From a checkpoint of a small transformer trained on Wikipedia: a variant of Muon for these matrices.
Each number is 128 + 32 x the weight over its row's rms, rounded and kept within 0 to 255. Layers, rows and columns count from 0. Numbers have three digits each. The size before them is the row's rms in percent of the matrix's.

# v: layer 20 attention value, 256x256, rms 0.189, rows 94-127, columns 0-127
# o: layer 20 attention output (transposed), 256x256, rms 0.174, rows 94-127, columns 0-127
# q: layer 20 attention query, 256x256, rms 0.115, rows 128-146, columns 0-127
# k: layer 20 attention key, 256x256, rms 0.119, rows 128-145, columns 0-127
v94 108:162147120123157125138117183147067123165159098187104107130172134127116142088141093086124117109132119168119148129133188120180109117050146091140183089137127146130097121085104084058081197176151112109153110106132123081093131021117114152070202094164157152144077117106148123130099095200111109138151098111128107100128108181117122086105123107130144129175136164171102118100153143198114162142137
o94 105:177071166122167097109115139066149130133185174043154134113149141093187165167156184087163132209070160132134134173118090178083121156139124172129141144136103126095176118110124094140186100130157124077132108105141140148137185204094161080153168144172103158162164116095124122159115135134109153099133157100106136094137127070064126136139077180139106156111140178117132154160151116069179135168186
v95 109:105147149105167134133141100126139147139093150081085121151104103168075118122199140145079087150105149161079105140190163191119164130155146179125165178121065133152108081133125130078152141095138162162139110166155092120090149086106151122188172165157082121133111139127091055135135118117152092115089159165133081142104188068092165149102162163104075118092108131136124116133141158141083102110119
o95 106:141081084085085153090103143165153111091130096141123098120183083135079135126101139114114121156153108101134104154174111068106065110087146179160086107095134101151141145076128136129081114130101128127146115182132127150181112164158135164095141130079150194147115086132116153086157114156122157133187125113167141154157076091109167091146079135162176145152123093194128103127158112119183107121111
v96 101:100130079149095110175120167104100144129147098120100089159092137190110156069201109167157183113099195173115198124084143148181118129095107069120148139159091146197134120137115110119048124109129139065091099144140145112081148170096100131118121175161135056129123113136141158106102163152160153143123146136147135181130139104130115117125144146099115140167127111135138137123084088117118160220084
o96 098:083099167118157119122173109128153164047143105174142118082150126083168102155069113122145122092145120108126132151145087104165145143124149121082155109120140085120124141100153142106119123139162125198103129165100097102226102142137154098203162104109151143154138145141075106138095115157161079158127148175136133134147130147078135092104155134178159125181156149051087107090169117096118109021174
v97 105:079138159086172133121150127124116114166134080104161143156209124165114149146129085138111087155163079138110104136138088114199172116091061127154125113172079097090126101123128111110054136160119129125127093146114079104117136110125129159092147179116094131101129083122131153090118090120180047181142134101142117122138083169095135081133134139122118106096141126152134151155146152101134196122066
o97 101:106121089213120178038114120152148081129185134111101121069036148100125147135129123153157112105083147065134132172077190153071101142124143119150092116130145125140063114069102104171129092192129139081114108112108132167123107108137136086184095137175115104210157105076100159178180117098071147112106116179154242179124173071155113152105150133162117163101152104111150137095088131140093080135174
v98 108:118130137139097117144145126075135159104062101121211105119187124144181076191099095152064099141080126111112113108147141178092089116150121092147136136077120134088157137110091184077142143128105152161114104135156166152147098125114080142073108112086029120099124115098146127139105104084142153083079135112151088122115112149071127092077232101158144073110124119134137147132123070166124123166126
o98 109:157106092176117138131100109154119165168121156132106144132105105154085163092096155190252156153150129150109132137133116080206145133152148124119110092158163129132106152155080149125124122159106131108129126103156159134069090142140169108146145112148181126105107150111166090149149126108119110164183157137157144115090165150107133097179112170144128111156147201087157099044147197082128123114112
v99 108:133156083108152134109141087120086144094158112137176119169160162133151124097123170122138072111107112131167187126090085149132156145104112098149128063146120148177107111188189105115100117179205138172070157118129161120097102182137119102107108164132159146174159080122117145100146159161149112181108081070103133183139151113128151088135133129049081114154117127143138099085148092138131125134182
o99 110:151144177167115107154118129091136133153152151163071118121114134170164117167090169107128088121145142106162119142172150110149136132097094146125120125144129158061112144093130147199130130101138141113094131094087140108190160149128117155109096157125067126122121144106108104123138093089127082130080178110118133116109147179151171135209114090184163123108111133106109191224110114115088158108082
v100 111:117127093115176100181055104072181218128197131097105155105131081102115147085106189149111178142189152138117147157144141090157101060124121115111137138106171147109142172114175110130091138127092128153118038145106112138103144147149060131073094142110157075128112102164175121113191152093114228102097168115119157160090124093178089101091187151122100132194101147093169121160160128142153125116148
o100 109:099165151135114112152103160140133037105059137094125139092117186158124149147125118144190128091111103130144166150128118164122190149101103146133127136124103169142088143132048082167104145094092141124149208136144107099150079079176135146205148115148142137096125098145117143133064134155128062166141142159124142106169132040112161167112167083129148123107133158092075099119122094129107083131072
v101 107:148093086110131100142128176109107133122099117099116119119116080142131153137104181159111144121108097107110060177149131080154180115108084078082066108142043112155084129137104103171153097132169119195121163104145136125165155184139162149122096093125116190100216078125107128130181105130047125130144127147142099182084179147134144136157079128126133165106115139084159076142127097194138134076133
o101 103:158110150151156146076220126156107112133142194121171143176078039126081128193158111146088144092118072139050120093179148130088110084131156105133192095134133109150145154127120091133063146117073092113129084123175163165129118085133115153142166192075093165133096124136115131155081149147146155116105122127155156129159116116180104128077141161130197160095170154152048160127150147106080098150111
v102 111:135093114093134103170121151191175111178143145090093143097085120124095231130082069110144058151120170127123137145120153070066141135128078138083188150104169164096076125096130139128148123095123136118118096122093160128171145202161062122107107117078122169080109160114070165116158091090143120070145150166144113103151083131166199150111119101148117056164172095163103153137092138150152125103095
o102 112:142069141144120121137116147104090054111096147166116125119193120146150189078124101147123182080148084145164073116147116131216131082116182169129152144107138149157150148116139109098080123114151127126110176126157115124111124144100145079171162103131134089126148104170114131131089162144112175141127137133127143174146175120124087163148103165073166164144148175092234107123148118142114122206147
v103 100:075144163152100115160093133150131131094112145101131147109164140137135150104135197127116114093019089159114177162134141157116086147105128117136141104122098118135153211142081171157143138131138119061056136136089144122104141161125151190133073067171125098098141140088140084161119152136121160211154148115080158143200155136080140109175154143138144131122171087122149140159121063088132131139101
o103 099:127109123134166134138134111095138152106122153194065137130124186174134132144156112079134168119195138076092047120142125068095163079159106199120135099064111127086109120194108150156095155125129179118159143126116178131177115068165134043150198174093154104152127129145099190146168142069075065082119054137108092156138121121186128118108082102120133126112150128145118117131147189113074145145127
v104 105:157038113142132131085133130101166112134128139165174153141174107104107157114154105090093140087129128109116130113167127157178122156106111115167125082130115100150087183221141101137095098130102104163116170162164113161137144138147141116065116103138135138147108138136167153097127149165114086101183126101091083148111144093129107057145075118159169114125088080145129061102102138064183118121150
o104 105:131147129073151132140147079134094131118114132096116103101075149153181088153155176179130120093151113167139141127117134078090124145129133091154145154111172154076144083054149089142176146123175134148086137092164178062127201177107115152112134132167167120159097132118130163169131069143148141132136153134180131091109152204129090136171152159132105146125135181170107167110154130159060147162128
v105 105:188155165143161136083068118119149170138111113180103134128133097137190096114089128173128140169133104142135182107113095137149102095168174109062128127064101137177069146131193114120173165108121168158178134108110126130204195161139130231103140199098069122079187138148131132109161151138103135148133128167159124154108158108179107165114172122103133118154166097120182181160129107159185107149109
o105 098:122120133123128098138163115138115087185113168078122162138150150124095181191147138140134109100143170145122062155231146105138152191112096092151106121075143155137166107186116144117074153165084147151126083172107187117126102094135117074147137098163140140114140146111087122138114146116156130168061122116097144138161176138169107177172093120175098131130098140078119128082112149081088159102145
v106 102:123107148139133177133095115143095130107121141074124109137124130127085108146090128170139151088119069155125127139111074130171134128143096098126168125148106061173146143093201090157070142135102153154187148102111101103141164130087172120105123153158147157125150159088146149129191115096237160154109114147108050133130173132174112142077098194151122143071164104052111141091124113099089129191164
o106 099:106192064119083129156169129128120084152119144130140153084100110155161140153121148083167125154142135138122114145146092179131191125122106153093177136078120065159103156116076128145209045139167155126138120159067115138145127098175115130188134139098135159138077132187124096089139126149113133122130138133180183158127103110114133106119129161118150126158119059133075136116138113135112180122145
v107 109:147132084187096076130198113130155102081176112150120141092118147104187150097171116190194112175095103100115098159136059139138101065145147116141111104187129128097154173170125086149193137109148138152075083194139152100132082124066152116109166170136148169089092112098105125095178118095151125156115144161055152150135120162085150104140097118169092108129082161114124091072113104125126103087105
o107 108:119134169154130168102063136128121147151121130081097121120206090095071098141090096109100157114166119172094108118101193121117141075098089119113145128075097116100158109063151084112085147171111132121166174060101159107152075151135125117122114129104111119094133151164118095156121128093141115091178086118147107070152092142189120091087138187141175132147120056174181136132148146130192127134125
v108 110:129126135107145099041075073123165117174143131108116092126119084168135106152127146178162157141080114113084138093114080139107149101116146087053067131122139053122099168084107161186142160096087142136085137149144088066131113041131089128061113158121095104131149113117142220116092176132135098131104146119121151195156137113108048149116164141078127107134207117195077130173107111096133106145105
o108 105:145120106137107118164165128164160099153080110103140085139130120099162168118083083123099083131057109129088167164099255068150143144096123111123122126142131198141131149092159145106194100138172155144169145141143137126129132142114175128182176169134207097085137108105105024134120103080116102134100132127139128115101057165114142131085137071164182155135111143129177124124152156089119192148145
v109 113:109099155110119161123097178143117102108120075132128172157156121134087111108057180118157196200188171027115180134155158117086119172140116200176197169090116138115112120165133107120103117147154113197110137149104112150119112168143161108108152161160074125130083100144149137112128127161099135060108120136120148143137098062110134149123115142148099131172125082198136106101167134103067115147118
o109 112:191150131109150121132185130125128105161089133118065169106095107108158129067150124154149086153060121148123160126111075081162123107088130080133082155133146123123107109133168142119111136198083161109160145111171106135143116164114122184160131074110177142185146181183165114160034133071121169170093126137158121115123133163059117112162143135080127070135150149073099051120161153110113110085142
v110 108:134201156108179116126143223129140115098090103118111140128144089108135142116096122122042168164093169133132118130085143087115151128150083127122152144097138061160133098082081126127118158080202064118138129118139108098085117164116129139139122132105160143106112098148103156149140125130151090095168131056123132184102115132127119077089115118126073115121141134113146111164145120081172129139120
o110 107:145132094093091119094147084152134119154146126113205095118138156172113215135157174174104100043108113128125135143153116118155135114165143125107090087142148141118110126199170053141161122195125144134146124183123117114169158084114165093100093154131137056181141119142158154120125093155073119123131136143151156120104128117129142186147126186090154149144168086122113207122170158190198090149102
v111 104:106154107155103181128043106104130137125147126127128103143063159128113095188120117164124114108159077116129158147148174101092072103103100124148129075088126121113132154136106137057102150089080078162166132132107092143090176159137220123130173146159130139087093152100165093148115068119149121135181196069104155126175165130135118181125132115092127123151088134189146173102147158141152133107107
o111 103:126151148083136032138147139125084123137131144188131110113168160151084158094193109109101149167118130142125120107097114146150104125133121099086118169141154124138122102102165114164122088108104150121066132131135128146128085174143145101151175094162126143146169092118168109067152147117114126174048105134077137158067152105134106169163142076116102096174156139103139150151155075134161112106123
v112 110:071163093134131114113088049133145114204122129099119124187089116067141111139104082073042092109142081100130113179144160155131092115082164128150114118118148116180122123102136133115186137138166140092103161135108147150127135084080102145138119102145176149113115100110140114150154156084067137112092199111117136121188112058133122144147127202134101124109205136168109087065104107111098135105137
o112 109:167130134093121103164082136134116164100097143149131129089143103174081134087200116156117181138136110135099136158151137160128121117135115104150140158128113095069104179114124197159153080121063175182125144188148123101139098201144152128168142141176117137123091116133166128081125089139096119143157099170138138157081153139087109172180101064108157155109074067069188161149139163107125130162205
v113 104:124195133178116145158130060096081108115155082148145157151106178103095149197162150170130151181130161133118144091122073132096109146147084153087148125120199108164136169184102137105113099124152113159135126151178110102085142121099125171107139140088126085117062136130107193076120116102197094128151148063126106138161153126108103120130109089147106134130144146113136118131087165125126162110137
o113 102:048124190118074096155141183133141122097138077087094038114151148124082097090164103161147084055141141155130120152135197127128114074151140146144095163122077116117103124085095152181150134199144139100103124092120101103110146151132161109135145112148135141133126139111162057118113105171081160166086070206112107189052106121118171141153162191146076159132129044166166085102137150107164128124115
v114 108:179118140149148086114074147155089172092166165123112147092178142071153098181094083143142131105116138130165122136162127141041129059098171161098122139093053159048153113087110106073098068164163137092195171105118102131131117032143103216098113131123098121105126160102111117067119114092110132103105088146099144161124127096112152158123185128109168137092156146100137113077131092110126188083151
o114 105:085148092118162151171138104175138118141070096111125134149111091138130215100109090114167120142131090117114163131152123175118164154184127152186168128148140136134119152121083081152130125096104154116151066148079200076114071142110202099194140129130137129129161111083097139208161174118123150132112060158144080129117099132115137109177062148114151155148112134154132145184095156112112167165101
v115 107:128130158127139175115114129155127124131197144114123173127160112118092167140114118148153084151115135106139135134098126137137143069140141095104166077185110082149166145158136128053101109094120133094133158114093164128127133172129118116154142177116197135146110162151148117144139106123071132152163177181154072129119125191128091142125098113124129097137186173172083057143124119126108168102068
o115 105:146147146143120188145173138108104138120088157139169055029096129133129104147107133115134092123168117167150068126121103195112089194078134201119089120105120120143093149099196124206137133139123154110171127135121141143139164173140151150165151098107132127138123161107111116116135123142189099155093080091121169177165143110152162143144169139074132148135194084148148150085169147158164122139208
v116 108:158159093101085133161089111145137103168125123138081150086104160137186102154133127124110153113188129139052150088131146116168069076139086133130160159147097079148135122180118166125086188196127134079106136090127137173142148068138105098132111148107172143144149125146072157075078171103127118104141130144171174166126092185119145133173136101120124159180124129171129151151072103149089105142139
o116 107:138082209081135198115161106076136134110145138158119125154131136143072134111203093103150118134123151149125129150150160105121150117157194140105159083164138138142177136072172227157111139131133089132157131137146099103102120143091167095119136132109123122078134112119154129136208191154155149121109107094094156122150167141088146137174191180165156145140148134091166138122126215104108137074163
v117 096:158140093140121084124084118121162181195118176139153113088127119125076132133154097093115169142109117163165114180149123098088152189094095099156124145136134126076147094182113181176124120145098179156100128170169148148078163121185095149134131106121120084153116142102113182135104091126102112170147074104115129087082078134094105120089126182081085124113149070111177095106080100108157127092148
o117 097:137168152130119144077159072131141154098086121157113130102169132130137177135081172134114162117082138089048130107098184127183158103146089150109106108144138177079078094121129102127179102094159112113168140120123069163155110149106154174120080163157181162081132102104140154142128095151137149088099098131191079125133102146136117157168107107135142171176139116158146110096150150136060079117126
v118 105:073121134098125162116073103063101134153139122114086087139127176129134217195126189065164086193055108157084098138177109135132169162155117122134178197124105108168096156072121116161106119112140106075116105166099112102135126139158101100104153149113153102109094193151109120160112154125060102146135108117123140138145104116136135080110173156132063128138124144138148075106154127181099122130071
o118 106:196169137221153104115143181193203105131099147116133160122123141073126099108204099197110101101202116140131137094103141097133169094149044121165069128127121132138155093102145081103122150129137197129127155138107111150162091152097150139185139133200158150117142087045154120053175120086151104126127177139105152163131145116092115141117082118113211148108131130122145152122098129102135155151156
v119 107:099135117180111132168094151156125093041118138086169059162127096110153217120139167149151125106126177082165087190134203099135101130128158128149109195105093116137139176120146137108140102144140125160138110129110174131153119142131108136102119122126136199152127096100104153086136067054151164113137086053149107091178099147127157143111152117141108091131164120162107145135155138155131113201143
o119 106:154174139130151130129113171114128178140137148145105168099097096187070103109113117076134135122093166091117118135117151176177174131128149146076127115134147128096098136172099230105168123121123116137110124125117104096116117067174154191133126171079124101157144114103131138121062141228092121136139183146086133149140142143075103089127117159134061109186108114131162118122138108159108117160111
v120 103:075108047171087070180178121099085171126173155143079156182107124171089141127121146147128184079151138138142138137112161188126141086110180190106113101077119156177087127120203117149123105161100167180089118104145167152143167130169111142130129145062150147167151098093144140164074116143193156143087100070131119130146129153106113118098167111107064104153199088127097120124169158088102065092062
o120 102:162162186095131143153077138142107131138107119166149127068145152116177150107106189059152145134101107110184093099224110097098136217110122101099108184138181117119118152140085085153156119145104156128126160106045095089131043126067136187140143109162112091135142122140141113089124160142134068123144150137118092143147140143149173055189098099158126103133088145178168129147088106104073175129136
v121 098:116146092125088134156096105095096122147149139110189130155162134161075137055171138104124163153167119135132152055127103136107101145128106061160162102122145174140075151160171093148162122143152159052101098127156149136162143110150130113193170122084119105128134155140128140188171077126098199112096159088114126086129151137100168130127167157106128113126166096094123141168171131101140150181112
o121 100:189163088137147052121073153087155145138108157167157110160115160164136152145051138136113129101118130085101107198167118156189163094135116216128126165153139100127133102098077119136132124135144061146083180122134137137121155142145105096099106061210165149138071130122192198154137104137153079142124096133160089147133146130126121106061185140089124094191064117137113090128131120126091100130128
v122 101:142181144158140112182121137124112164126170086176138108056150139160042197114079107134174142112163129108215131121150088158095090128127121181146177159110147161173097122136108123143088167207145118106136145118157166124121078140181153130143114087136147117144113157153117113127126091090128102147160197082098143160138137176098135116107127132164119174148168145145167142121149095107124144102164
o122 102:106130130106157104133089109130147128138166122083068194138175222110161059146166166199095150085106116181065140148100085125146119137162116117120156103126113133082122144132150162147187103069171089181145172147126139112161144154117120150109154178161108120146133111099152164169081094100139095090093074139113095052135119108105116075125169139106135077138159088114148131152149160099050133126148
v123 109:130162163111114138100138109188110133101090095191144070139121152079110161089130126102040141152136173185148188129106049151135137117095177076197149103130129157158188043126142131147091111134147079125130136091152161177112152177152170184125157110112119106130153150125057120197148104117099104102107109128134138076035090069188165112148087140148115158115155117130072116101130114105112165177123
o123 104:103078129184190145146118105088173139138113137111124171093158154111169111157155146129198097175169077086074091095169153132161126125173166131100087133109122108112079150129120077134163172152076130103106117112104086131136151136111113124115129121153137129130096153108152197074067117173108165176168083095118094140169086121096091143107110117104102096152067096156158153170113151132176090105174
v124 110:173136154155111116112075093148121112153194071100117153108189164158145116153100115164175098170094126101126094120133124111071155099064126124167144129126069119136057107166101098069103125110162151153115070124093132154128144166070148096087074109119055114144117072079086133131116205103143122119138153129116094073144164124129112137098137129126153064122103083090151070092097052120196126084157
o124 106:114132140081193122138096150124083167108103185133083104121107135130133172083130150114093108133160121116147116120110152125165101114163116087138129140099190125099172125030180051123153129118087135137083093098190159220139132098177141133150172110082178107114133121161148122123151041131194133133138173180167196128109137135150180101154113172159131208165141158170083158130106151089144133124102
v125 109:076123064131104136106117161151118124143199090124127132118083061133107057143184084109141113080116095130144195130149084162139226133125122150125103177121120138123081129180139156122118137080157090131092132102149083158133173114120120089178161136171092114126123140131159143118152130035153126115169161116123115090114106156121126127115162101119146112148175084135108052128112084168125129166066
o125 109:154106107079184101146144064053113139143167152188125155123084130177157176092113119150101137191126155092172119096105163087124104181156124153084130077101101142074105140080135151121160096142108125086174123151163201089120067109121123146129123121086177188106114179152127095102163100154162113105109099156114116112128126144120159151083138099128134141118099142140127109124126132126130167105150
v126 108:097121096113159095206130120115096141139104144105134133124105124052073095098127127143141153130152170185101127158076185123131097201100132134109174136143181099139143091105097205173077122143110097115134103173115198101110121150097138057116147166146136123192148105125094144102148118088197143142179103134167183119131065139114077112164161101072103086111144136151144112157087091151127163147103
o126 108:112074181126147148071122088114108115098089093128100108094133141159146166132125118082157115095098121116193180069129096060183140092141148124160097084138090171159135156122149216152115125146104137156115115132174095161154167107126114193101087120115163116129141111140164175178117139137093134137081141100079127148141182125085166084174133100159117141133132161117161130148144165070146137157112
v127 109:140113074145149170153128102157152132134126174166157150133105118104165133122144154131087162118120059166143098107128149109154133108175160131141102151044129118100151122143158100115130137129138151108108112164118135098061203135143131132171148142181106046149177141190100127206122099118119129167155130177091148144128162092168166063143143129101134121132146128103154179091180079132144089140189
o127 111:162117187106063152135148195107084138115104086096134144212094160116162100119138151140130122073169130099105129153122139146082176184126127159138076101144128099076122115206168171188111109170119126146125153126157117127153074120146092161125115133106111200086064118157112109074102154136070145135075079113109151124171148103113122174098037105198130200059105119184077141145077131096081102150113
q128 097:166158096085070136073145136094169107113112135139101173108107163104099059113114143112130143169174083107215090088153144154189108142081083125128125087170107097105177130165131137131092133136156137122106149184115108140111141159105110111164156136172123055141192144171137182165112109100051073093080117134092098161101123153094136170207085150157167102164116108106149142151082120159155052118168
k128 091:102143182074072220214130162129131078119157162168098106162109148099071081082110113137099122078141123184157131128064119154117124094096167143131120144174072090061082134137137124131136148102109038155132073127148169150154086118127184156073126099109192178183154150116139099156140153123100126123135096113159173132108149107057126138077198150133116109136123155120103114123100162154105160158091
q129 083:083118148124161146201175180176101107127147136144144100159105135115139178124120163116166182138103143195125122108123089145066087131155119135179139165143127133150168123154090138178136164118090180111171152141109140092107138051163145143167129121101123141121170143086175125124119114102207159136132190113098150145187148177139096092094141108123126193160165140120136125103173125068106157163111
k129 082:188185104106042136088114161060168080122112099145109142147178141185091102087125147193120124087168082165172147128157145143156136071148112126115085157183170141090129112171122159154196152082161126114115129131185074135094152149109118088090137146200090116105136162116151146151108110091081090076132099094127132107101133124111108169147124085147105139154124103135137154174088143128157042085119
q130 093:070099053152213116124157119089106156088116139126153162114110104129131182164099084139099103109103132152062126146120121096102148081157145117091077141084154095113094136077107084109158135105135122174138114125053175178142134086115075141067158148086162184181088117110065093146162169133158146120134129119164179116068134096159161132094156148122083075084112140125142121087139121092092148087137
k130 087:120126088156118037110169127123149055179173120136151086095156122125133175151127201158157149118117144165152107137161140122098176086134102137105163147106165176104173084159102096098168171114143144111097142127128065145141143176148148117185187126121100088105161123205103169052121134133165086146149138106096081072115075157158144136117136065154149139103119102223157160116104126146107121141104
q131 089:136161109124213110120198172125132128142136118139149175069142079129165206152129100149147156110109088113147112094151132199186105125109086146200125141157122143164147128096113142129075096112165164071142113121087127091120144088085168150139164136114132095125130111131132193165139094101168149156140112104127107154176144163129158084109080060131111169167084088079145109090103133137012098103133
k131 091:139140152115041162137091132160160129113140143151090094208133148131086089078179172146117132114162166176138195161098110117115150128071172132100131138126110133138114138182068136139096107086148079152125085153159147178132184139087141152108199138166105128153146149079137104129138125102065082169143088151132110124140114155142129155141149111166112159118148106129148126105134191191176079113157
q132 097:145174132151123110081102158136132134185148162131123095131141162185142101131154144142082142158112118113193127118155179190202093174128120169133131159091135167185160135138116163138093136162176120081131126078127090143133136073065115124056141085154075086066197115142117166098113071083147110175137115140108101115148137139116142121157115101170150075143174121081108109102131170149121108176146
k132 088:101115151078100140163100154081104183131154133108103110148097111112146076058119127105170103125115110172090171112134118118084123044124161112124127110182143120034108145079094133147108145164154129121093098130114136109140094148168217169149158129174151080156147161107135099136135076116139113151100061149134134118141065167078122080142123103154167092147058136127178137156089146135129085114132
q133 095:125103119109136076115104160170183104128131136096169067170174125098103188154136062132148060110136179118106108196171163142093148084137142123089148154119121125142147142083138115154167137084074142147144131120093179163164090149157075140142123142099183159159085163148113079121152163103183180163144176126110095117146115121113180081068192166156144110138129115158084108123174097102100133056033
k133 087:178048095122095111077164148159086119077113079151121142169112145145117184078087178135150149129163113172136167108062097094159127167102094125174058100075192132179164073086077132105114114099152187081165158118135094083137187105169129138170162198151157108117098103135147110129125120149103100125121089147125145135145108146212127147154086114072136101096065109134162177172126130081142071141114
q134 090:114066154095089152149085090137101131147151156221096160130138132167133056114133147110110145108123113170199135143063109061096145113155105101103145093119138158065046108113182148132132146192136096139071058107152126112125122110124161127107113118164134195140090106188114117145190096131082110093153046121102156054047115114148126162169124149116054113081149160147108150154172131127204171183127
k134 085:123146093115185118117157140172119129116086122099222138099112105104240141169137119155172118130071199069121045164117108136125129133101116156132102187100184211193124189104128132131214121112133144129164172113083123180168117124165155118157107097095142137158144135135152122115112185129177138124156142124119076132177109072144156085164170136115154137097074106125144106118106106141109195108130
q135 094:043162088171162138128212159111097155130138161130143099151088114166178079078177085126126109098162176152150115089133125137121142144113088106147183155106147096169042111169116170113062059156127145121158189132135114102141182035137127079127084188118097127130129115146138034130138139101105084129183184128163151121101107180100153116162145096170122127157092160172119149137163061094063125094125
k135 090:085138041084121134129204115140108140157093142140126076185152124180143157159139174161134111192070101155135108160124150128130088188179135137126115142135127129112153170122141104154101154173173093152080135095149111152135066197146128112108129101109144112116151155100128150184103129177140113184107107112134130176046195097121080111097107159101189108145143122149114133124146092122148089122106
q136 090:176149150076122138159133111086118143092108137127168159126127096162180091072157173152094144166161100101160147126147174213192105160113103146116192089110074117183153125156116132063157117106143178106139101145195137132129131131093149134148145177120053088106070170174110190151094111074138100122145117126141088122124112159139150171075080114150202151161195108076148117115131114187122087108130
k136 083:090152130177104150152102205152121040135098138082107112162084190097159095116091093097093158125166152144133117116116091126161154088132126104111150140141137099126103147106123115132076112088140091089127151146129122173116149107164123148153172121099126104138192104094154115138160161155095103153136170160154129155186190197086110082128151139167169142103158124151134106074183113131188122187138
q137 103:148100079157115133090179091130100129106091127170141173108111121148193134126133139128140125176196103134126168175097147176110104119181198159170128122140111107080099114106148086152142163082105084160111098115153173140155120116189101159096160193153089162175005121180157137112123101184173136096122143097160190091090143105122130099176107135149082106160092118121084153113069083096123135139137
k137 088:085186115106146100089169131103159152135140133126112126196128092122146139108118112090099161116135109144145180098149134128170116057101121104105104137114117178136154166133116150106102207142160114142126170122157156139161059131142059082154118111113135136199143132150112173192168110141125082147101152149172024115105174123131097159109156083133127148151151086130081131075154153156185045119103
q138 095:157121150074146116097160120142114092084050126151098154096117109173110130140123097121157105160151091146127129154146076151099177138149154091090131121134123083072073183155127131108126119139106095170167150188150153076119100115178146133124168230101123121126128094107131083101138117201150116149135168118154126146101110111107165123104141091102121115169187151156133184081136184167094123123115
k138 102:117134161086141086127176125145127154218117130080193104079146172144138212121118078157168139126118128082142108068130164161143215122134112134144084108148123126143114196126143130098097073078129085104162147185070082153164107141097136102141119115138069064116144101137129101132138131097118078116148086113128158123126092173154093091113125091135094103118103157101086128107088108124119113147114
q139 099:161163084173108163089099112074142135159134117130130200147117148117096115159105103055167203127135098137151092120097112115167135118110089135060084073165147083081142079144117094139103101109121133127127094074116117159081120148083144099137113192159130104153152100108160085116137123079159140110103115169099113172167091159113130175139093156170110174145071144132143090165096122179105078140152
k139 102:098101114116063097182141122161145130120149107152119121177134075152126125152136124131101043125103149126105100118108149176109137094095141124133110114141030146145138169181083110100116061110105127162123118160140161078110125155139125142126180125145144124147117149108123180149144185166102149153182205125147099106164161094146155143140156154125218111138099198108166094107086149158114121158092
q140 092:132092103216122112101139148182132144112121147160149107098092104103127127115084101111132129132194157077115115178110177059129147111105074130099105092142088164114137149111138091111138131175124112148126179168099140117137075122163122178185113155145174100107123153064136144118160096139174099111166154133114134118101108124107094138177122127134102100130088164148117120139176042130159156114143
k140 095:153147109125097079124108104133171138129136145074126135126115104149083112069173159159128115108105118149113128080128104090124141177133164156146082168135143204116141107115170102140123096065151199125094122112159138161117144099127161158108073100123069182131172044155141126087149163152058115130071066112156161120058072120123108149092125156154109100198142130142101126183071143131161128138162
q141 100:108092094089152110132135087058158181100119144151117114069150123188115166160112173090184096109129118148042114099082141133170139152111113124078095164160161114043102121118099117131130180123101113129059173133140107103052121134167144109153120186177175185126152120141093164155163165134134148075122102122194118143081113117136168175164132142084132172083134144101141140134144030154163160141172
k141 090:134149041058090202103126135126110118118143147148109116154095144151144062130117131145117111042125116152140094159146053141150147137187182165133135158138091145124137148149133157105077077173093059074171141079123094178160125107115127162116126086167097158114116156115143136129140165142131120153139082097099165159101125106065097043121164064115120163180078125130158102121165183116114102117104
q142 102:089061086122117144163127187136095174101153119111106193149146170151138114090144060143116155165132118131147179140152083115121143134105121125055163167129095173081118139089155065147104134112100122187100119102135149062106130126156107123092088181188101086168132120099109120108165130108156185131151134140106178187109110148077141145205179122157138092127103163121123088125139138135115095151113
k142 097:142176102099149055109102136177119175066062126127136070120097104152144115124187105091136120153149137139086134144081114185131139111090082116169119150107170082134144148154134127130088088094110127141118090078102126202121101128148054185084161098111193138090101100086155133116152118126091074128098060139120115112093118100134152155109092113135114096161104180103121151125085128100121127155176
q143 095:124160061168167069125140188161186143152109143136148115099095167147143101132117137138171115131124162127122171145107142120061098122179133113116130077126173152148169169121112121143123081129181081114114162089144073141086039112133153131196160156130121076136064140083143137131161127082071160131142132156194121110118131108097093125128102087111123146158140139088080078068152156178111109101127
k143 092:157131115178164126128161095079119146101188073146084146112099124122111149158086110114183172112079188066167149122122142144186165104111109078136174172152093128149098074175062105105165188112093183128171123158124126109128152149133101069087081110122155133146136141156089128055157138110091071162119101174126066105099110168133144116126152051124117134122097092100102138191106150172172120158136
q144 096:150106132165089140141117105112077137159153145134161174137122111108115093113139125087127115141174138121175129076083158139151127103143118084159107076126085096128161078120086113070154143124165204158155096093185165154111096166104135190107182071122062079113184112130192140087127111146101110135062141185097151141177081116122107116186105118163137127162114105184159135085135110099198214178105
k144 103:092162185130139134089137117171189160114120125129069127128156129122124108186089143098188158143119187109101148112145160092106152114159130132112186107224159137101113172112132124112114155104175114153120126127169083186120152124131110104145161172111170061080222102108136121170131085173097101127160151098145161147118151121161118162115130160081102139051136102130146124091109118098118126116090
q145 102:177101170102108154152132153100160109117099117084070169160125127132127103095147154137140126127083150143120099185124118121079159127112168098127152131125109175098114108146140107170090163186087138082145133136159126141130135177176125082073108118141067112170131152134185152134066060139134156126119175140101169133110162106141203112107124131146123121123096146179142137167146143111182155099162
k145 102:160139138137101176165133113093167130086091120146084125117118105125070077133120108137166110076104169120110223082129105171135168134192133102085099150127136113140130123122159140111115162054162101129123117173153111090141127147141145163067150096078135087096081059081080103157107087206128123079165135122155148157136132135131108037113100172112077168183166136140091092126089140116152114156113
q146 105:115144145138128205101005158168118120127103163110128122076129111114149133085086118127161163144116116194084122142137088106189086173136148123148097169141130070132162109172078119129150146049154122099123133120106090135125133162103144108104128082077134122118133132116096077095124155106158167100067087153095116097135189112118117108122121072109145144133123160091156101171110116110099117120092